From a checkpoint of a small transformer trained on Wikipedia.
Training: a variant of Muon for these matrices, 96M tokens.
Each number is 128 + 32 x the weight over its row's rms, rounded and kept within 0 to 255. Layers, rows and columns count from 0. Numbers have three digits each. The size before them is the row's rms in percent of the matrix's.

# down: layer 3 MLP down (transposed), 1024x128, rms 0.179, rows 310-409, columns 64-127
# up: layer 3 MLP up, 1024x128, rms 0.348, rows 311-410, columns 64-127
down310 085:105119141148094177120150153147136125085115120139127084144117109137130121131111109114105189114079111090151125191140150141159167113136136141186131178173141110117108075141147132125163154121094131
up311 122:106167122128100128145152148128157174077056109137101090138129145121127132080097138117036136068129142141176135148096139126127128081114106152126133155113098060134181102163166112131070110102109094
down311 109:098185117132144150089080090115222107138102131144153058152079149159096127190125137124108144170219158147123147127152135138163086167082151122117150180176095131185143150135114159106145138179140122
up312 109:111122205082124175140136139091094154100104057101117122102119133115160093126151125154117096135162134150155115120108109136107109156160115095145126124136134112157074123058123125176157150129176164
down312 101:178075096177113109144103134125162071131115101157129168107165144118166120127152106124111134190179093123142071144101115139192176131085130100061140055099149123119107106066149137126143182122140138
up313 097:127184134126068130181126106115123134076138174121094156141074096141089096150147151079124170101148097099100073150091139130185157140133155103168160099072120148130131145090093163184111094162095125
down313 108:142106151135093158162100159143193097055129094096043159137131160119112178165098127131148167174097130118099140120138158183100162117144085186127151080144075092121109086155119088139110076160159123
up314 125:100151073185152169094215127149131148119129091102142151121137068088144107116100101092136090121183153164135082130098113158099155122094134191158081075045150104140083092112093113162180104089083082
down314 123:116159106106182126125146077151117067134099154099089119147153167103105111087104164112097066148056147133129145129138143092118087189133156175123092113126119128146140168121185206153092174139180075
up315 101:106113095129114126044181075142092126106203104166137135133174135078109091171141141099139102109105183128102170077170107104108140167137170092152170148093092143188111089131133131135076185170118091
down315 101:158122169200085131148118142155085089126132135113138125119117177138187098158094141109130146104120096084136098131140161130164199158148111114082121197108141130178091134150149069098105144140182108
up316 086:096090137175064134152163136102102144145072126122113172097129139111109160115163139172110143115171139135055150173144109109126058154119131103154110123129181095100082147171136173126117110186117113
down316 088:101105098152148155116152125129170150107133106115172168080135155130142106090172117118162152137144111114121113126120111101155100086161062147136110137190127145158159101092145092109133123070180144
up317 084:138177103176154088130093167127117157137129114098132106110150116171129133150121162124167153132197194124093166135153136096169091175105146147160080126129132166103203135090152169077118130140104141
down317 089:097130165179091140166090128129125151142160144171146059200135105168122200165140135157147075112148100136132130095134154132126076114166117120096084118137195144142215086136182160156157168166137132
up318 057:158105152161148104120135119096102129120170156101114099118166152130121162182134177133158104125169082179189126141110164078079080160121163170135108130085130152091143095080138150142063201130149128
down318 061:131092119112185115135069141169101136175101056085127172121191130090134183136127102147160142098126128085162174110179151086113110079116129099125126152102136154124151157107120194082124082133189114
up319 083:140107197183141157139158142154171102134156165099144128173186106104141142152143097132114126166064150091182026136125119103126127135088148147159149109125108132118168143112076119089158105163171049
down319 083:120135141095123146104122099110175160066083120110165104056094121146111188160093118088225133180134106087088080115157154138177124074101096184102174122140138128141098105155114106085133144084157143
up320 095:113095116114137173171081078139160093123155127146114153072126092109116104123118144107088124118094164068120104163196114123133091139099140137177103104162141065083185210066082103109112136174142133
down320 093:194102104060081104076132093142175126187125084153167163090084152158087133093157157094081120118183170154151196126205140177156067139149145122106133153122092097101169114128116125098131170121160148
up321 108:092119142140138163080153136134139120162177087108152170140123189108044101114131055112143072147150146067160174139062098120157159112115133143142114111099106152119115129058116187107100085120127165
down321 109:127128163161141149083100115150099145122128167119127119097150147122151064137127061070108077133156067100125114086106139138139060096159143117169154117156136178106084094153171128171151147126179138
up322 091:137121163165172112179113142087102155125062137132085079101138140133085123122042116107150118132091138078125096144186120174104103116121180167074138153132123192162069089100134125137110078130100102
down322 091:199104138112130221146120108104137151113097134116078225094135124098140150117171138132105091113101062201074098097144144141129169100126107167096176131138092102115138160149149092135103140155160132
up323 095:094153106146185130141069147148157139210070102175157128122174102090092076131133166172118094143120152126147082110178127079152113099106115064152128080063121117128089083109114087074105158127147161
down323 098:105105120093161160136146151149095119090133060153106105090082071133150061141117147134085178151149139099123131053157176143175109166116167176118126080061100125154090107128169118119134126131121101
up324 110:153177127092084101138090135128062158135162095145178118190102162065120189071159175096109147071125149153102075113118171098145160108123093135063121140104129119154172152114114155113126147112138138
down324 101:151142122082140161134067136102109113144134110124121106106117106151093169099097156108119068138129134094147157139118110057180124138046088088138089167088176109091052137163105087078082148098149168
up325 100:170124128123227246118140082172077121171149166090108091081062167133138106107147169123127110158119118150092153137129120147101184154112149126123074095096129150092171127141155144169153131135120159
down325 111:134072133087111173159143102102137098114066118108170142119140147146129125061068166184111112116114101107149104123162115107120176179064198169170148075118164061077114174117126077147153112204206108
up326 109:101132090108117090117127165144126156139131101110100094127125149110192129112155077134127142104142142130151121114176103072110119144127089140104082152148132091167133123163107143094132138140179105
down326 114:146164153069099073147074141095156066131077150136184123140100120164175052103102123112137085176137095158102158168128103112185125149117107146101081169144104110094112110126141138130154114155114102
up327 096:112141162124120156121127098173086107115163100093104152091081188115168087143156124139158152082133137151158064091158093059134108135151103069168132089121112105089130069108140172117209158116159130
down327 098:094127189130150086115109087137155152134103088092111119117102131199088151142149114104113181172160101112154168173157112144120111090163109135156155115127108157118098204141118132119128198082140101
up328 117:128098156101132149176118145129139147129128156107148138136071174138140144102098186122115128112152140098111164162186134107127145143129143133165161231106182093208081074066092118195152133089136090
down328 148:137189119118194156200120162195116094131164154150136179109047130136105081102115125190096148083130093105108130165133130091190166099143089122079111146081107104052124096104091141128149146067150090
up329 104:197156131108152085145155162117118130105152110146137103150147125104184144113117139171159149117134112168121167217176127135145071100180128136112084173124139161103198168136135115141117097110078099
down329 102:091115156117088134114177128168195148167117171101186091159123174139145150104139169096113145132143092170103128153164188096118132127148132102140112179177126128102099103133184112106096120098089174
up330 108:109136173148120107105182162142107130070153145092110158159140116108074120081054171142102143101159096156133141057140140185154124135119160148068155169116126091077142107102130156175126129094071144
down330 108:164166136079148147126071164116055146125065091140113154118132145128143160183189129144097162144124142135131112116128202089141160130146144104194132120145132072161087145189199117166170089123170130
up331 124:133112062119127100138136130100092173088170152114114090072149157145163161105136135125126123053144175128080177123111132112069161103112113164117091087093117086141131095105106167171146113161152093
down331 112:122130101055152105158137150135126120123159081159069124070086101123140139111168108111149095072137113130172120128154185117053143099140133147130158156137047132118094122166109165183151114133123142
up332 091:098116117150071127097103112121077110145092118058087121128112098143084137148129196116128138055200119093118127141116190124139140142125184119094094126141163099137082139123126182107162141104102122
down332 104:114097145186131114144122105135139117103120111117150138153108156137089172164136221124130140085116086094111104139089045157126145119108061113130125134157147137108165195153114137110174084154094170
up333 098:087091132080110068082121094090090147089074179171098093156083114146117090125118173149115102142139112172121163133069111082105149118102150134120128179120130144039142169147068120139114147212167096
down333 099:101164083138138088058102118174149168099034118150157137132144147146092129124154085105147124148103079109121157091211127118117093125082073088127089157157088101142141136102127132121104155148119146
up334 104:074117111088120123147149060138139116153068135118089126164096048102112090131128137073097128079137102111106110171118095108180118112134180153169172127188111104116137153133154082087193090143133076
down334 110:175129160164111095100112099104122139168078099138148162102147172132122128089122107161152131120177144166123135140190129156136156094099201121145159155079161171120161084188124107160151148181120104
up335 096:187159112131137104086150129125091072139144099157126159182154129108119193186152098130112165161153133101160085136124099091129159191153079101105162163111153160082162196106131155106065099099168105
down335 096:214124150187107095101164173131130139120102165111078162149078136149131141171151169178193185085085096133106141107147133169190184110115145110140148102111164209111096100126124095151105155173137156
up336 095:091133143140174175103111096091111114168156145077155111094155125069122156095117076143097078048143174138170166127124116151149135105090103072128103152158104156159124146125125158139055162111080240
down336 099:090131150123109103123131190119109148131107151113121114108166163124120143085123113098164125084105183174129172096134082163113183101126080085100089109153121186063118122148119088154115177128156111
up337 107:125138177105155143136098154169093112163110057116077129151195122145094196148122118097107112140139140133122097092096127110134167095107138081200172096103158127204140126121080098083083163157176171
down337 106:122158075145168108113124147103115160109105120123123114111071102120138149131103144123144117098126128137178123131161124156199097134076116110094098136205117135143119106130153115093136190083097163
up338 104:075099123119116171133085169162117136166155141169166144171207073093190100137113123167145140151182108106091134086176139073143153156172116141134121211106124136154096158112124086121164112180090139
down338 099:069187153131166164121184116144118142114077144122165113100143112169099170140144065172107122149169023100112183169138106137146126136150137164147108125151107134165117064129159089107131141116159111
up339 077:133146079089159083173139105164122102157167149135131130173187090136080136119114172171084094118168146141056105100168142084161153090125120170116146122112136101150140174155125140098082191124091127
down339 081:168111137105120085170098143137080117115138143148099101132103144089121142148162096173166072156149190090097126068137117131106158138137144129138096086101176132148102112165172137100030140189128108
up340 094:149170113160161114102137117138089178131101192107123130095089126145146024119176080093153155098110169133083092179154117145066131085082107135132086051140130125092129148157115155110117078132124135
down340 094:106135109115196088116138063151133185096182130112124076131066081143123069127147090144116170081152204142109136173160144122130130134118138150143140062134121107131118120160117111144058138153153138
up341 106:116196119172171152110089118194112120116109088164113132094162136139155118124128088133131107082138107127142165134072106096097085102123167073083094154141092191108080112134122094064087129123063177
down341 129:153145124061111107140132148138182143151053128143173157123075166178177145079125139117134100129102086168118127126167151151150133090086096169129102118170157139140088140107144090118137112119116093
up342 101:108148125095123152144154146109111128083057131114148120119150124133161144158142171103186125151135139101170135142124114104098176159083201108124152132134118133141165160120138100160154134105143119
down342 092:162076189124136043128094149096111129088147091106114115105139168106112166192183111107139096125110140148125169103092126112147147191121155077156126175135108155090132150112091137132120125203150141
up343 109:113106114207107123072100151213131122098104160159094104112087068103110130110128116106058143156099162129132168194127097172176111138110122132158128150159153093121119194162073125119107127138091138
down343 108:125056027141159133100146095123132139130106127112146149133104143143189091180088158162172099129122111144079143126123129172158095149148122151087087149145226180120141105082123151116123129172125106
up344 117:160075142171162176110133135125171141095079153193137091169091121109134107119119097167126137093127147180151100121143134146072164090178128140171128183139121113108203107094089185173145119113177119
down344 120:202106149133127095167141100091191123154110164071113169170116110145157093107160142132142117144146185107164158049174147153146115137104111137147115108125101127111174100088106132126177123088087149
up345 099:173090118139108151148052108129078033134190118130114141082167141079112149133123074129147125125119074138150201052105085181072130132166101101149115082156092123067090141104097120088182143149162171
down345 099:087170123081071134125146138181133118151134169129165093073111162073098184140129109176131139158200135146100168119140139076082112104113112124127162142090071127163139131131116147056170102082126168
up346 104:161155155156059114150087119119104130159138089106117150084086090084126159135121195147173122098068110121133142137058115095131105143083138147140118088076126166141128187164127088166182137124140138
down346 105:131110152097170109141088150094167122103057201122128164101132137090156097173147081130071154087156093117082126127137142134096156097159133124146124108078177149088072093135101178150108121084138115
up347 111:131116086148158139191090165126144148101181250153138129175112182133129196154114108100198102136093119099130078117098149095076152080129138122194090060133108109140086199149119144091163137156118146
down347 113:191061129107111122128104099106146128084007140099091083110113126115186148104136091145094067109073092105143143138141103115193133137132130114104140129110138097134130115125175111096116133122131128
up348 090:110106122147215103154123139129120153107140090092102063129114130101130124125070142086218136064127167105153169122135181070162141145132122104145159139116187155139139087118106170158130104121119129
down348 092:109167207153094107121122071144102136096092141133146151143159089136196152166155152090069071061124150152128134122112131098164153134107120078089109126103099114125096175126121142099098134140121099
up349 092:135163073119154110112169143153144117134068189120127079186108135097123142108114169174174125113134190117121111170156102122138150086159151099065144115081180134126149182154145065075103172087122139
down349 106:159172104167075127120204109052159120126063156092175163175145134177151114141141080109126088104165117102141166149115177183113100106137129088115099135142139134094098133156128175118132125079107115
up350 091:118152091134087119120150167138111154125076113069153153169124147089135104108063129152116121087120143126090088136200102114132112092146156134075089127061164134126129150154138133130124113089172175
down350 102:169146050096131098161158123135175108157076112086122107145121137141097130117163080092062111145103089097131066094137098180115077102077129161145131087082174078143116157123172087120078096142174146
up351 092:107117098159171207151115165141110122136087089125135149095164138160123114176142171134196154172093182143091135100120157116124083169097094107078129119145123145171125133081135133154157115086098099
down351 093:095162143092090112175095142094133100179087103126134158095128160152147110172119133187091048172097075141130172104154100102151146110097137127111161175143139142111145217096101087101089167143124171
up352 095:125074118145123139128188095094217150118148101116135087060151116102145119154109170083155155118081156134135095080104178103101141048147127132129165095115149131133138124131097073118146122137156152
down352 093:153156122138095112123117067106137072137144112158156085125124132176125080132191125184196137140130124140176123116101154153120123161086163097154198159155105158185161134122137139136098146107125147
up353 117:151136115177106150114115097069142108089132113142103123069158086157126108133078199132127194028152109113107171130146131092111142106141151058136081159114130145105236119081115126125102130141114155
down353 124:139082072149122143068133139143145166113144065097083064137095150164128092170146098150081118124069090105120112136130099096170187198135136174165138138157119123087150076102187115171123138118175115
up354 075:106112154115148126123120119140175137130132088112100141132083149151109196111098146060105042166160124152144132134130150121070119106096106121089135129168094166153121157112084161147130185087085164
down354 085:127080103127091096156059137101120146118151178121111113134124120169105117135181113119109120132078115170112099152072161110112089088098146139157091190130168126132145087117074056115121176092077110
up355 087:143155114151095155149100139152100141076167060139105101114142170105111122149117149138107144110099110147111149095063131143165082104117175066139080144073139148137134127104136167117119111192116144
down355 094:109150096086148186169135083096137116163154082111131215139190176108093118136152092149146141152127046151103128158133125136111078085184104119130120096118122139142125179132110146139118120091141135
up356 112:148140163119123076121144117118108150153171098118170144124135135085093113079076124122091159184159045070160116167085103169156114134099139101053164175066204145125120130150066129104156165092113166
down356 105:077176107191089151141145124114180159190112077176122102126142163218132143179142115101139146133128121134079152102151126161147102131119113145114150160142070127159140131137207149162170126143115136
up357 125:117140075129191139109149166117135097112139141101139136164137170114135075024090119073124160143102119094140146084125117165111103153074151111196139085108123124093144087149114131123163109150164182
down357 122:151111188125070137138121105206163149115123147127101146149185138147074116198142145152107143074118125124193123130173102073125119083224111120102144126097152093203134125083135131152134168134123195
up358 094:132177201153144086102135140168053126074122131081091125160122157166077105038125135183154159120124145131138203185148098156181128174099108099113147115069172115092089146072098122141118138165176140
down358 107:224144133152101095116111102093117127135044165132147093108174124173180119118106151181152122119133127174157105163150154138152095114130038105121099116166104083113118149141127097102165120126099143
up359 104:159161134188109126126183104112145102078071173076035144192133097084124138091080158129176122153165135091111129137116150170148114128144115132168133130091105161187129097139141073137133116126138139
down359 115:076128108142155136134113165160189141111175092195154139087139094151056142171094108108111090124162122166158159126100121165161099138135109140152162091148114160140013216148141084120163122133144092
up360 098:122137092156142162147106076131143077172124137074146160100118059080152135113131154110174136168112074091102115113062135108099106162121175134106147137121151107193133096113100105155073125104115103
down360 099:113117091167149138108092076133145097106162130145222102105119152194108186178147133151121181116052094123102203123157123123128134125101145156106144161140113091115145119122136122132166101122181119
up361 079:093153106120154146191140102161167119157154165050143118114111103096127157079139093098133111062129129089132129135118187160134129115119144119139119087160075184130169194147121120113145116084162122
down361 083:117075184110161138120141081099182118144133140115122154096062137192149160156126056144100134106117149157133154162142136176178118108118165098133172150104148127101113125132136148135234101100132173
up362 092:097173168141076120147087140092085108177152131133091146165132180113174113162100076206166135131119136102124127127148135121015083133143112184093132147074125122143094152183137147107089119136142136
down362 091:096153099142125121115142072128083101035153128180143144162165220113144062148145159161135094179084155093103053117164089127133128107142105134133095111166134116109107131017116070155078119156107129
up363 110:095116118157108120127138191188088139093156167131131112138089113072138166109142148118180130179127106108154158120100172150140126097116163126132098118101148117153110109141119185143154091134087110
down363 105:104059140163144130081113067161139103169116171111141073162148135137138175176161117154132149131085084162117112099112176111095120131116154132185127139158154137136082113060129162109090148092151158
up364 097:124113135153066155163076085081103072052155132181152155124135091125140113135122141136166077122166159144136144137152141158190089120107157124162126139154203102119125120145134155109152106077105139
down364 100:194162129111079104159089118152128129142074132152195119153088143134134075130103121147130116115150141114178168129196169176151170169101160161111129133156149131175145128185095192125115130120046159
up365 065:125101125121110158083109141137148146180161188116110103164174110136133195130125138115102157061199172131152117156137115119116119117119115099140132137187140137162102096132152168136115112173064135
down365 077:203084164084100074128147146110207143155073152096158149110133108204139093148131177149091127134170186115142198135112164100108151074131115124181117164145147116132105100059166091130067142142115148
up366 111:116094095135167094144152139115087106110167137131132092062102124143146145109117068093110239200144091143161138101090194104133151090134098090107083150189146101064151154135109141135096128110126152
down366 107:138121219168087142130172141128140155140059114129149155175113172103122117137111117170108158124151038102107176101079134079116115128156074083118130113135109150130142116148147157186136147146082200
up367 091:122155140133127156109107123117100146118169158096105128073192049115114129090135130158116135136087089085127133165076133069088111135097112099055170165168169116119173128104087122233151092103176108
down367 090:129191149109141131087077084100139139167120166139135065141058140162184178125138118176153147183151098103164125170121130153134086103132107149086144185188071112134171114126080153175178104140107045
up368 091:086118119099095117158118121186117173143138180139120122129122095112111106124087126125112163129073082162140087192110140108154157093070109128148113101162142140163142125080084148074071122142112110
down368 082:110094125118122099105135053148096110093112146108119062105165158158098153137142125135105169146081105192109085170108140101061093113125118164136146117162150113081103077105091112117155155069139144
up369 105:130089076150121161079135143198131118118150155082148134143147092168194091154140130124092125129093145073123132126051127140121119062081138109135105102121072105145110123100081116090121076146079190
down369 098:142086149131114119101077140130149119075153111096137138143085129104059150150109113172164148171163123119158175212104103118144108207133111089123120087156157173138131072075139149100129190148077134
up370 074:111162161166168112179158104067149091116154133108150056188125118118148108118120182160113124151171143116094126092180164105126175055174131101126128116057144112157128124062148148105086141099124091
down370 080:132172149105077124129104194169116160110122173118211180101158097147133102116078107160103131136129156143137152071105184178107129118114081133104122197142161124078123112127114129091116129214171049
up371 066:166184079140151171144080120098095108127136125158147106123081144103132150116150106157134148110125121104135157183123042067145164134124140138131159156146117156122204063134154134089141128224074131
down371 071:170095173172094140146126083072113094087123141092144123164144151163201076160135149153103204189072135168114109109129175104148176187194117092172165083166097165122131082106173150150074153129181139
up372 106:140124132120139139104137132170111155115140138095135181168094142119141182133132172109175134152096126111031107152163188136153097180145126075212136120127104105144148180135152091095122101108167139
down372 094:166071064147178112125162160092141127170088129124137036101139119117040091159112076100171147144146133104125138123083085148156146128124101142109154080120116085141081189080117089104067134137107157
up373 105:103132156176086092135106132153105076124070075134053128119156118156128149153127091142082122184117136117195115102090084152116141192140165145177163136086111116191139108141136113148118111135146179
down373 101:079138117117073157139110081118105176154114150165111070070144153149156134136157162126062129117097106111123131120108147108135171114190097189072128110128095164145105086121096159138131189114109128
up374 099:122152146134118139118183106057143147054157163157094088171194115073152128089112145083148135151104121149129164100115153112137094130112134087106154130075147105159132105119154133140113161118093115
down374 099:165106161094145137173122162106099098174145129111105150124134164135126115156166127155116163170095135102120162153012163136153162144113123086137114145147110149127135112144071129143073127155159052
up375 115:140110131115141138091093170159124132131138158165120106135130125146098164091110083159195136094086082112134183183139119114188151131148125060108143122069155184108177062094175164085120092124133117
down375 114:153175188127117120138126191098100137123100109141084101122133155154133129110104158125141105092133171145205106112161090109126147158160186112171072100126118106159121137103132091148125168129146116
up376 096:152087130146157100144100075168084160147118167072103120148091119169099148144060106155102121064114125116123160127108095058092138111161135110054181189138126146113104136148094139143142190094102153
down376 105:120170118142129127113077136077117146151125126102118165087142152195221146112138068120131114168185176153141124046127193087130140077112097134145184133192107122155150162132145136098130170125112069
up377 070:137123048098061126113146087109139111149096102105121069073132109121152164157137109105100150077125160129140162153149129122128134116124144165124108151169166131119140078126081138195102110106133134
down377 071:149136120172128088072081133096155117167143180090196142162100186186116162108161101164111158162082101153121224119146187187191153179119097112168120119174118159135140127146142125130146130104116187
up378 108:182157124140153127140110132111139125110147062155148098221103111141122102106140123063083110133121156143177116106135128089141102080123060123183165109085144115166188123149172084127131166186138146
down378 106:136182157136067094107141117089146116104128055180130156101179110120142136147204125164119147081080104104134130143107080129114112104181172114132099081100116141086173130090099108078119107095182095
up379 097:075168078137099091092110149203128204132162152109147104169151088117059096145135110104080150167120127138117074145131095095149140171101166139168141124134114122100135155131114092129143133190126108
down379 099:141145183135126065102085096108194172140119206119196135140150133168073103109122146160114126199121086126100105117200149117107121116147108146181108111089101129092145106090109178081166123165100127
up380 095:140208088114105144121118102086094164116197118126140113136179140096119144118148075104115108129119140144159130130109186153146167198099138124148073136118104122104161114172112100116089086138159180
down380 095:143140122144142105086116111120157131128135145116117161079124055185127130098109162122087107105123045130101179125084123168136172115120058072121139137082172111171071147161151109118131094164102089
up381 124:144114115098118113107143100144069156146114153062083144093085139127204124116120125106166217131067175082114142135125080145105135182084092095122086082098125136090151106126099148194121082120138124
down381 109:157163091072144119124154075110172157119170172162153106122104096124107192148041109125188098148182176120126150153153155129081128104113102083087192205104109178148132158127114142111173101146141123
up382 094:060086141162143145112127182154135077172166148145078055072189131142110121135090161128121124152115117170118086157117125133095141102163123130182140130105112138137128115105103139122134153123123138
down382 096:121132124074090119093115076154142143148091100171097132067126185124141141153160097163150141139137193143128132154073137141101190080146129173164182180128071152139104084115158135183096138201118129
up383 118:100162113168141076157042120182105151103118096129087132173110196094116152115135092149146087134141098104166154138125073092128120161083146142157156150098110083098164092155084154100128093125159143
down383 135:136176107110065218112128159048118103190092069131124187115129101123155123091109079148169154104025126139111132111177180138105153166129072162206165118108123083144142137113157164125086136097145106
up384 137:100161136135094181160158135100114176140123093099128139162112180106094167132141176120096109100108076146071143064089138120134167087101134098016108142127153090160164159157172120099115109096056126
down384 127:196164126159133193104095135119146067177145095175147153167108123099087177186169095159101147121103150158136118124138129167162121108164132116098140133170177116108164094110174167162191102163172081
up385 086:085134095179136128109094124135127050116075130148132127138103202118123124120147106057089104128127168150162091136110074163093118100175075140165148139117082087139149103158086081147129135153183134
down385 089:158160122123111115161120125064100110135147134124109099128143173130088157100123116023153092092093171113215139130138130091144153099149150097146194111125091137092097076149099139102207190175085129
up386 111:089105140126093082156111095129113161052103121139147116175133103114137151156085132141133052081151113085161097140139082154123083163161116144180131131152161154154081122090124122093138100153093118
down386 112:155119205072149126102185138157114113170092129160151127116161106111127114114115083199143127096087145124139183134122113157135151108139136121096173129123114100115100143159131102184170113014097098
up387 094:130125123115166139162120136087130094124071137167058083126062172110083143111126216136060095120119183069190094172137138137131119157111059151123130141104136119114142109135206124186149143113112149
down387 101:111112089125148128198134137135132142128060104118083111109127129106101127136165095104131151097141092125120130180127151069135141185140149093077157142118045150140128188066099164129113135108194155
up388 085:116135109128102129159063121080130176077146126121103109137106115152097181104123121109144152108077147090093125108105181106121142127076130114143157197123219165129152103138110067167157170139140127
down388 091:120179114111165127068134150098119158123137141108102124113102159116125179193167161134083156168095149096088110087130171170128091157120108071136188138115151085107131155107176139147134198112133147
up389 093:158113180113170161147150167203129123218160097118129152130112145076151164105151146063097106141144115108119112142133136101126125119161163085152171118137150183161084195120167116110137147153122150
down389 090:175084140188105098145093099129117085115069095129057197098142179132113084152148125160093138142111120192107165153129121148118128080125077153153092114146118135161133167192085109135126148158112133
up390 089:123156134185171062158108138065135120091152149190107098101164149152132101126065200106146136135156162106116137082083122103120192169169111154106087150116091101115122111122100162077183132120152169
down390 094:105131129132092136093098136103136094105118120101162129127154147121143156193135126162192051162116083109065130083095199103077091108140142157150118143123130084132164091114209132136139159130082089
up391 080:138170149125115115074107103100113118145124160126088075148094149175102094111150114155103112127088140101167155148187158108121153133148111086185167151082087098209176131147112185172118174052122105
down391 087:122141120056103092135150133122147095119105135082112126120163096127153149075157067146136150148113176122109105070142172084181181109098115166077147136097151106094136106134169093117157149072170121
up392 078:070111154134121117129126138099164146141140148115160128199113148105102111159116144143126179091115129123113119091089128148109146074146107129161132140120100110149151172063065128126152129143087133
down392 086:143160133123121172108097125143151151162139106118112166155158117123110165157134102135152093124126121098097113174101080124188197107148181143184137156167135162064054130136131100153171146103145164
up393 085:114157116100163112157185105173143099135110113139101095174176105154116181079204179119070096104152156136097149122113104149151162116148095119111096115118142161190097096136145157125125144119181211
down393 083:154111156189098069121145138158088107137078117132099114171133140161148179127123127119131124141110155168165150108138150094139132130095153150146114181130156056159072197176156090092066098069087116
up394 113:094121159107093185147119163149175175141120179116109121094132101116157105124101144079093126139123126073060126142154118110107117052147167070113134105101116150128119137183190105141102173112089135
down394 097:173143168186110148122095093178099079151103083159076146085065158210095116186105097127136130142072144138118183116093109141126111163100121098128139142138163126146124191120142117078198123064097102
up395 109:162124093124109119116116140202094092094118054159131144135117109132100129100160107096116138105119127111133185171131145134140124102114128139064163189131093164110196124090155133093201080092116129
down395 108:169091114128087154128128172132129137038129111068140108123123134154139102085091113150112095134139101126120108150097115099095084125076113178117112088128139112158142105139120194139122116163115120
up396 109:097184101160122132118149096112155163166114152086105088176157160083140115083115104162153122093195140091052187147103147141161104119147133099131119093168114146143115091088091154121130135134094159
down396 121:069136145101059117105148125102180130167086143102194154136067094203143127084129135075169174123130172107156162114126134133142173102121133194170136109187097185141117099215137120098165126135072101
up397 104:136166150090120130145129128114045135167128149122148151084133097095120188120111100090131149045125070082170118095122094120148114091154161114092156144162170142091065142049138141148099058108152125
down397 102:092139189154158129136106127135149086181075120172161187121098103112122091147146146148129087051062103164195099150126127105095170106080077109156113130140153176150125164171146124137124129106087066
up398 113:121098101157087175181169079213126100106115127157072120126120126128153156167124147063150143172145123131123101079143151124139139105099100123144120130073148151151137111126202175115152143187079099
down398 125:148192163101172139112133091142130038133142144120087097073124169155081138126137093094136134108139151101111137132207167133171130145122115099140106130181142156128100129119070051138149158172129168
up399 082:120093100095176135191096155144148128155117061118136142107125138150171110160064078137089180095148088161141143108075156085151119124092095157159105114121155120150106127107122117126090100095060085
down399 090:120171136131149125155166146174113097155069117133102108124113092141102143161116111086121165131095077145168141129083187184161177122126115160133147152216143094114081140208168204145170195123191146
up400 118:191113132119208175126126200141084154155135157131068092103115064148148141092174117099139140164134100122137136164146066128159171126170143153120164095132110119113134148139136112178117126147151135
down400 111:124064127106128155159157194159164094181187148166146135138113120156110140098158099195150152127140191159181152169083143120142105171118116160070172192108099153138112178137126116060122196163143125
up401 109:112184093125126070175193122129154135135094097129128115117065132152192058122109152177105101142168110079143105153148068130177138091094125143094101143130092157114170162092111129129116102153074117
down401 126:152076134171067096093124074112096112128154159155108137144056138089123127140092109052114115128157140130119135084083115079155146124157109138084166060137134159110113095085137098170104131106123107
up402 086:070086090176123129146082121160193082153134145195105076143139154125108133158136116141126149116139189162128111193091155117112105108109080079141129149153148081120060130069115154108132123123129083
down402 094:139093145141154123131159111103112104186103111092144222105155098149134162114108111167139095107184171095138147107165159169132166173142138179170059087178170133106111077144137182169158167105089119
up403 063:133080144123148119072119081129164153070158201093155102103142189120162094119150152086106112183181142121109123170146143131160171103101160085132133119093140055091127135118091156093112134099137116
down403 068:112166087057143107100148151145128134135102154098172199174157180163084125175161090133161134192133113140129149141157122058128114129172124135164107157096107183135168123167153149117133077094140123
up404 108:054103138116134077106161070148143189136149135108167089169133155137151091135086173123104136154124125148142112049089094119103155127131128158100089119136117132184090152150147112147097120177157101
down404 103:140143141090088152141127128108176179146199092161134157143124097161085115047169085143119159097129145119169113148104090170118096084115150117154167149144128154083156113122149129059177162145129102
up405 109:100157116127104133117130095091099193089118106076101153140125115101145150169175106126098106071063093143069183145055082137101099091140132056173151160138160160131156118164113071153143112094134163
down405 114:162074084085104073103089123094129107180057166117154124129160148162147130064133108088072177162108140165137139091127157109112155081156096196098115153164104165160073083140139115146151120169173151
up406 080:136185136131153123095125095144130065167110090145123095124117103153195118138133042215152094124125134106072147110187162105135126097130087127150103124140156117169126124157133136145145076087149142
down406 089:110096063128140085075126152123152135167088056075199176132125146200110120094134175107093155143127141154181115137146168148089161120102120156187104100177159107104146153166191130037168103184117103
up407 094:075158112107139145152130116100143180114073141155151111090153072087133155159125121160116115033176152136080135096138100110055095200187142130201105142172128096165073138096124119104111056185121086
down407 094:105122191132138122133160166142197102122096146131149100054081183123066126107130147151135108064114120077104138166140164110166154127098113124076159101094158144112125169155169132131085136051098082
up408 086:165150125233141138096144128106076191146121135106115095168134153125064165143180101126133132144129154154091131132102094096076160137161138127135117158110049063099071122089112148131168136111143145
down408 092:130139185154166073106132141119155038124145101140123176170068142130133067114169146081105166140122144107140164129122158128115185111141150228090079111179045125118096093167158134169115098085133117
up409 101:187107126131188094153084137101124146115136110093130074111115115081106163067108210116114092126127091103129100144118143240132115136113126117157075205113140168071118149083061135147159133089085184
down409 096:090115110135122119178145071166150129110144094127118099071046126154132181151115095118152166158125145158083129100142106140143100093098125054178103149104119141157108137159167120096169124076099154
up410 074:124084090161068126101143092162056116157185139171126119158101164123068163140137123121152107156174088131145085099150128106126053119135127111177116144099125099102103142102106116109167048147108158